config.yaml
n_layer: 15
d_model: 320
n_head: 5
n_kv_head: 1
head_dim: 64
d_mlp: 1280
vocab_size: 2048
activation: "tanh_gelu"
norm: "layernorm"
norm_place: "pre"
norm_eps: 1e-05
positions: "learned+rope"
rope_base: 10000.0
rope_fraction: 1.0
qk_norm: false
attn_scale: 0.125
bias: "all"
tie_embeddings: true
parallel_block: false
init: "normal"
init_std_qkv: 0.0227
init_std_o: 0.0227
init_std_up: 0.0227
init_std_down: 0.0227
optimizer: "muon_variant"
lr: 0.00732
lr_mult_o: 4.0
lr_mult_down: 2.0
beta1: 0.95
lr_head: 0.00861
grad_clip: 1.0
warmup_steps: 200
schedule: "wsd"
decay_fraction: 0.924
decay_shape: "linear"
final_lr_fraction: 0.0
batch_tokens: [65536, 131072, 196608]
seq_len: 1024
doc_mask: true
train_tokens: 613900000
steps: 4941
dataset: "wikipedia_en"
Each number is 128 + 24 x the weight over its row's rms, rounded and kept within 0 to 255. Layers, rows and columns count from 0. Numbers have three digits each. The size before them is the row's rms in percent of the matrix's.

# layer 9 MLP down (transposed), 1280x320, rms 0.0823, rows 5-100, columns 0-31
110:107076125126109119117113125119143106166121156104088114090121127121110125090123110139159136113134
102:124099145135108143121142111118108087172161094120150101163101119131110103117124131116146126113131
093:079155138110152156147133142137133076112116155127094113178129103104091139155128148111164125157122
091:145088096138117140099080109116167112105140139142134132123144128109147121113148133116090146112131
108:150142134142104126160064103103141115124117132147128139106122147107141114152105150093183159064121
113:130104103130185146136129133168124186137140106096080127135120133152083111122118075096088169143110
101:094130142083131154095132134125144154136146077109139153096113092117150126164068162134131156141106
090:131137165150126155137096132127125087131145102105121176134155130167146133074123091144069120130109
111:115162128155131142095161134128175129111095115157122104172126156095144123120124158123115123121128
098:124139111135129123124095176114147159133147130158130180145121144119102108135150115120141112101104
107:128108111136090119151113151131091138178127125107135180166115142114102099153115106144119127148125
092:139109138148137077102131143136146126163141127117121117115170099134115068095120125132162108124108
095:110132151104136133137124149132136165117133109128127175126159155085125125143154130127170103155131
110:109103120150117126098143103117112084122143103109103070122115160095128141120096160140132106128150
100:172110079136161151145109074122136120150146129168150126134148155086127150125166125151133130148108
094:123149144130082116075136145088187139134159139168109161104107135106113162099116078096101136152107
114:178130158099154137147129117132097123141140148133129138149119101148116117124136186124119083100152
096:115065133148115160117188146087153112160155132112125136128155097121070079078141142102126145134131
099:164120131111157096083144138121138110116157158173119094103110127150141122135109167121116123149124
103:118151114107104154133120126131123132175127120127138161071123069105121117100118092108157101113132
083:087143153123144132130137184168137105154111163178115131100127129105122136132115103137136112171088
089:113123135158147117138131123144131131130095103178126101119127090138147100116161128091168095132129
089:136138092126097131153069139063129114123097122128096168106117142116160148125180108107105104111098
101:131108121194088108155125070146127149158084146111140116092117147106136145157146127148107092107203
107:084082098129118139136143123120092124137156122146110135156161130119141129150169113142111112145121
104:126115125121128181122102150149098093128182135174117136059104098102106110126139113136111134150103
104:083147109109121117083111107136109179141125119151192119127132127096122129151159072117101091096130
102:101111145148155107110117148120083145153170130102136139140138191155144123140092106097125101121065
099:119133115104138107171146117114122125141113150081142088117118129159156102124127075113129101113110
098:140087131125116136101164139107123152135153097143156158161109192126155121100123143149123116138101
093:128131127162145101096118118109171148127102132136096127159154123105145185172132147156094121153140
100:112083112128152132135097121117131132124116118118107120113099085134119136127113100117160123130132
104:154108177120121118117124133105130158128089095130143100171160129123153120144135131118130131121130
096:123109123158146126112129126159130089107107101081145118129099119156147151113088134132122113194081
108:128134069150145143112114137121171147103106141177119160179146094170128081121184142103142120102132
080:135138153131106172156160143142145171161153153110137119109159123083130112103145128114125114105103
105:102158099120162104146132145123100115142144162132186137086098143132189163102157074153095164158155
091:107108116116132145139124131161120108106119127097154141158108136133132109128129181159144167107158
101:113059179139144151145122151126077154154175100108144154139132097108035089178123089151135139082101
096:098122085149144169111188150112127170117118103128140112133122137145112098161132104146148139130138
105:151088100145104099115101128152130095164128134116114084130154109123131088143117153147114115163140
102:106136102094099158150133110164135121159121109120131135136104153119128126127140125108136086152123
105:137167120120184152101146104151116130133127174112125157134143123102130122116116155113115121119115
103:122133092130166102119084150139145148144118136152174145105103148109114121130080125125136180157137
112:132148111118140140141149113123149177103094161137137122152145145136087105116109147085158125134124
103:149154105139141162102143148096122146142129149166156131137131134093103150150179140114148119155122
101:110097140126107134142158120134123118144126122135138152101127109136155105163073132122144143179140
105:097117147107108117144148127119130097120200068188136131146101109137127132074118114143110127106150
098:140100134107142140166113088110091125080128147139151142143143154114155171141145104139170117159137
106:124110132108151101171095134143113131102090136146149169147135133106125138159110139146131133140175
104:164112170123121121148146141159124137153106097168139126119153087114124130106102132128140137154105
104:144149111170100120149128120085093107092132085140144138109148110142135093118108114117169108118159
105:124145110150175077124126089104141084095163131081109178128113147078169159125124127080135114097157
102:123119104098122110125128178109105141154147154097136064152107131150156129135143125110134139142147
091:123127108075114153118138107127109108116148106134134120132109152148110142140113127173134169111150
109:101131127114135114114128144082148146112119136138141119115161139155187137124110155128140104114109
099:168120129135146133121121159079098133118114141124087126103115134130139145149075138086132169097153
107:120113120125116157117155132123098181120122124132147140101140101153137075141157150161104087157114
101:131142145148143160166130114139110104129093109174139084109130157120178132109148091116134150123141
090:108116096113084145129127100127129102132138158178122108100147134163156150111173096153113132104175
109:116170115108120113075094090155134140164085107150135106179120137133139122097121111171176131169133
107:102109128106127169131148163142157127122173082137144136132077122129153113137112130106063138155188
096:135145119133110132127119130146118123139133122118173083143145147144099140143112129090164140132128
092:112086160126160116143106135116139134161133124096129112105089109158147137132142179107117129095142
097:153123109143102117109119169133110169144112169137112135104137077117161104176136090139093131148112
108:122114174126122131141112149144089159122128136133131119135125171105093090141121094145134125138105
108:143133170117136106128109107075125096140134111105144089093153120157137141141157121132165125140113
097:101154115173080137077099126172136162086117112121148175163134136134092106119137116125165073123163
103:140139161126126154104176136137113129117104135125135151113178133147120117103142125112112136113093
110:041133126112135165109095130114078153157094137101099111149097120140150110133114138160152107136120
107:147145128094103123142175150148154119119154137113127047134168076093121150127119121133163113165107
106:143109144123065138126145109147121140127118144127124170152162131122124161106120136168186113147147
090:130086129143130087065088157130090121154125143121118136137134044153107106121121131120150123140116
089:130100113116153118102128142122121157140088162136141143152149140131114127164127142108135117135125
102:121149101133137096133094137167148147137107152146133137150140123140152126160148119133080134114084
094:150136176145131124183131169086163164124121121135114110152156139152157133137115119104128148110134
096:096114101143114119150141137124131150126147107113113100146118103131134109153150140093112104140089
106:176134162107150102138133159142095081144133140146137128115160120116141116135096114126098106139114
099:127187108083141137134120101112126135125149102122146137129114131094154115120129135151121112133086
101:130118153165132148189134146142127102079137118132129155161152119102174108096082107114104093151131
095:107121092117088133152103080126120112135100117116109103148121130087141079136156117146138132131142
096:136144132112115114125152108149148128140058101147167097076111084108131127119094124114156134160159
097:112130065127146126114075145115093130124160085169120173102095120119131127134114141127155123137140
109:118138155123153156181078083156070107091115170157074146149158165121105143164160130147118145122102
104:172118111148109144139123093122095234119120165105100114113154110128119119131139171142169144138163
101:115098160150093107147117113104146099150125121127133085116145160111122130119149110113116137099136
082:092110138147110167155102148134140110120146146117115184123159115137120118079156160104143118138088
106:165122152096132128128145148123168123167134175171131137142137133129142131123111081118130168143153
103:129112152134152143135115136128129122104103130170099120131132114149151128117140111138137158153152
105:116151144156109148169148125111123117160139097123105147155125140153148120112196150135083141142113
097:170147175132098126143147150137175112132101105163123120127148136150149143099124093105133116101125
095:125123116146139086126131162099116121136132175149131126140125128125096108097111169098183135133123
100:103102105113107126124125117078107143132110121155078126142103104152104140155131098126144120106160
095:142118090084100151167133116087129127140161113157114128158176192129146140180118117153126109113126
105:142129141089166119121187135146119089137127124123151095132157110134176131190087125157097121157112
085:099127119051135165143135112139145111097102113157130117101093129117142177131119098145109135126142
# layer 9 MLP up, 1280x320, rms 0.15, rows 6-101, columns 0-31
098:208135148119166109148133126114139115130132175155135165135149111108150150097172101134125126172122
099:121111125131126100096084086139132176138085135087153156114124137146095080132124151119147109112147
093:136105133149123127078119087119134106098164099180152121131129096127146135161094121147156128133099
101:093105168159138113136117121156157129114148112119142169122168137118114160115114104173116115120109
107:137107100111132167156105119122165128102152143151141151140118134121118115142142117102174123135157
100:112118137106115106114108094081104109148112105126131133155123143176117139077153115137137125148111
101:114121118114152156155127122089130149137166159112108127125147136147128073148136142090119118069119
102:148143108170176084114120139143119117163099158114135121147101153108123169129113140130067116104089
097:136123113092092157114148152123121154103097142114106124130131096138189115095139136130121131076168
103:112118182155094136150106168109147121137154166133132129130095157088137114134086147146169167126137
095:163151092119141163115115129115139121122112118109130126124138085100127180182155132125099140167154
095:089138137127130174104153112118121119153078132105148122099148125195111099112097085107086107121113
101:097138118099132127091188111132115140126148119117107102135092107139120133147084120118155113135140
097:133132138101116118128137142149107097187099139126103125104132112175117135143083138121131145171130
097:122174097158129126137132182126122173107133112117165136125128142124079100126117139104138112103125
106:163106130130168140135143103141145162126145150159130104134124152115098109115112134124151118143087
097:116138108137103110158129094110113122129116118149160128107089092154125138124131134143118094128138
102:124118112159089123144117107183132130175130089087147119119101144110145118147143082122131153103144
105:084120121142126082135086136132128163146100119103119122126120132100125083102147105108116137105154
103:112116122145171142120135104147168102122131111094160142107145130108087152130138123135121112111152
097:144127152119106129134117176084148129132132148091143082125082152130133104108110125152172137134116
093:136129133155098089105121127119099146141124111118151066094081151076120066079119096158101123105086
105:142147148127136150145081123140106134116103128093103155113093151145135124145144114068124149127166
101:150134139101126144106127124125133115091131106128133147092114142111076112108113148128076127160148
099:149157139125133131124153071155159142146126158115108117135108145132122174109124106126107131135147
102:132082080121103182128154122139142150129146092134134082099116116121154128105085076123133138126137
100:158086158141141136117127151077138144088103125122145099136117160132165134120160150120153106095182
100:126104115156137128113131111136097121111112123161131112102118127096138132154119179146112155147135
098:128149162119136127143136116126068110120123127139109100106127099137126114097144089114151141122141
097:117147122097171168127117141137102112128147132105161155075152123118103157095145094102132108126173
090:136152135107097127087153114105131133117103138131164140111146135095144096132111136141079117100137
107:151109143127085141119097143139139124145090102171118089100113147168141124123155149059118140111129
100:078125150164145166114120113127158098163130144141135154114086148173104163103122141121123116113094
104:149110159162144082128131142103131105168131096131128118131145120110090139111127079172124122120143
091:092152166105173107071133155140125089138133128112132142101143115162102172164154138126112115086143
101:146095112148144142139127108128131133139099117117117115110123116115140130154109116098141111122111
089:123160127097116109138156156137088132174108150140139144097112124145122108130124129101115122147111
095:165156100131133115138109089116145152137159133181120164118114071169146151075103099124105122163159
097:140137148128138068120118090130153114111139131126158138124108103126116101088083166177103105118118
101:134110145121123148122133161167116119189121169136132105117141127153113109088150115126111107124114
098:139141141164119158135121172080094119101156143131134100133148144137081093111116118149119106138152
097:111090161099132157149105124110143122140146110148155146124129139150117094097089156131111135125104
100:140124106145163138130149099103083161116129085101122127109113084155169140112152054075160132153096
106:132120146120166115130092062127155099193104102112134098138115125107114079088182159127138088170135
104:117121164127143154124125109162117143129166124186128128118120073141140150092107150086120118141136
096:141095136152161114123126132086167129135119102126134144165102101084092162142172105140141209167113
100:101154115111101135127128117119101155152109133136124124118113125126159151124150124133128102149121
104:134148172149126101079120091100114114153140149136075079114133165180111092117142145134128129116112
102:164162127130103125142144090097113176099184153191126112092143126151188121094120128079144122114088
104:144121126104139123080128068135117159109162131094112141160146135138108156121183148101122150139140
104:137128145130129118154132103123135123117078133106098117151087084136136103181124134138154130119161
104:141105145105150125165133165129112135144091154123124084152108102134119152135108078119135119127161
099:125119106141144121117133120131102160138134156122135119118133146151142098117144141101168109159079
097:130131169133114148135164104127128159139111112144156117104153093148118083078140151092120117130101
108:121146150123136187144134114169154134102085114126136134137134114119141067107170152101086141140166
088:130152147128117106116151097140163191129102105141138135168128135142072102103110116121126104125116
104:152120152109124137121094120160100156173114128109125111153159137100173121091124106162141158118095
105:133125124151111122086140133099104121088161131113130127130137136124163133139127171114123097103122
093:120126138152140106106157122128155134099099147125067111161113116102158145117113124130139141132098
107:158147127114111105133160129140124144129147116135173150129090130108120090170114168116137115117168
104:108140138110131133120124119131082113151139111102097154133123156120127134050069089115168151131088
096:124087130160139131131115107128130138165131142161120154110112146175094138140079095163105129142121
093:137144129115163151111130125148150124119179076137121154155150135098126122148137125100092097090121
100:079141134154097129120180125118109127155123127091175141127131164110118150156164143135120143123115
105:137111114104141125093105092100122127126135164095142090083110126097133130114151136146119144115188
107:129152138105131142158150135115133126116110109111078154147110133139105113135180109111099120170159
102:092107154103186096135123128124116084136161156113139108108120102133144127142176152119121142120137
102:176117150108143140170111153129099128111176122097128128130128108146126115144132185172122102097116
106:111084137099118150161153130148159128162109156144111130138133137152138125094138150127113112094101
104:096104113094156129107124106171132163106168125162109169132123157135147145103115134151127093149132
101:108146138139119141133089085109144127144085148123123132112119133159116129135134145100182146113155
086:164149144084129129129140101146107098129135109123130111112130162130118152116155123140098107171126
097:112166131135139121158135129118148120101119113140151085108151135130127150147083132112115109102183
098:146124139132117121114122119147143139131155127131130099148098163125120109057182099129145132144133
097:127093107090143145090127106091134134146176143128135159111139149111097142103101112145166150118156
098:122129183154080146092145132134075127094096105150094169109156146168145127097146126162092108135124
101:090178163142133121148081119150145108094122125152138133100086161122162129085127121134117106155118
104:086121112090104154151121131155119132154129103124121090137133088132110175157140142131161138133112
104:188106113127164120126125138117095144095162141140118117120096100115122085124110128190151130144141
094:155133160153127152138125150131140142113145116096127110130155101150093126123146092084127147150185
098:143115172117141198151139104123131144087110138139139104147116118168116134111153121131114086116091
099:140116158141132113171137095143147177101101114142133103130157098095164145117133109111135111134122
106:115124108120117141161097149124086138089141106135123113123108149133121137139128110109158119163092
103:095076085166107113125117155108166115116155186140154105079144162087162135152123124102099118113130
099:136140094123108129098128119132106135169166086130126105117167124151132155136088147103132120193129
093:132114111094131152071133116144087113148132097161154135120116132142121145128095088168094133104156
103:106120119149133132109117127174153099147126133142121133089136092120160115137147129118134163105118
102:185117109130158122144126108122151117099127133157155092119079112108128100109121173104132108159120
104:099109127120104127159089129086090153115116145165134142121108104130111096103144119083135112133108
100:125101127159161112168125145096088117099147142141121099117116112081120138179136150130094143165112
094:136124151125119163168100137169115146121128065088129122147097085153121144138149101137129139098112
102:120166121150109115142134138131102091106116174095121149074113126130115145130155121112141130148147
100:085130081153131109091150137118112124157139148117102147130112091126141106160087128129098127145113
104:139145160148127135121081171144143112142093148163150159094134141144115185130120146118124131108190
094:138099141185133105126125153140141159111116111109138120153144129179118130148154134141163134123102
099:136135152162128122070166154139133128110097125091155112115101144123131145142108111102170097154099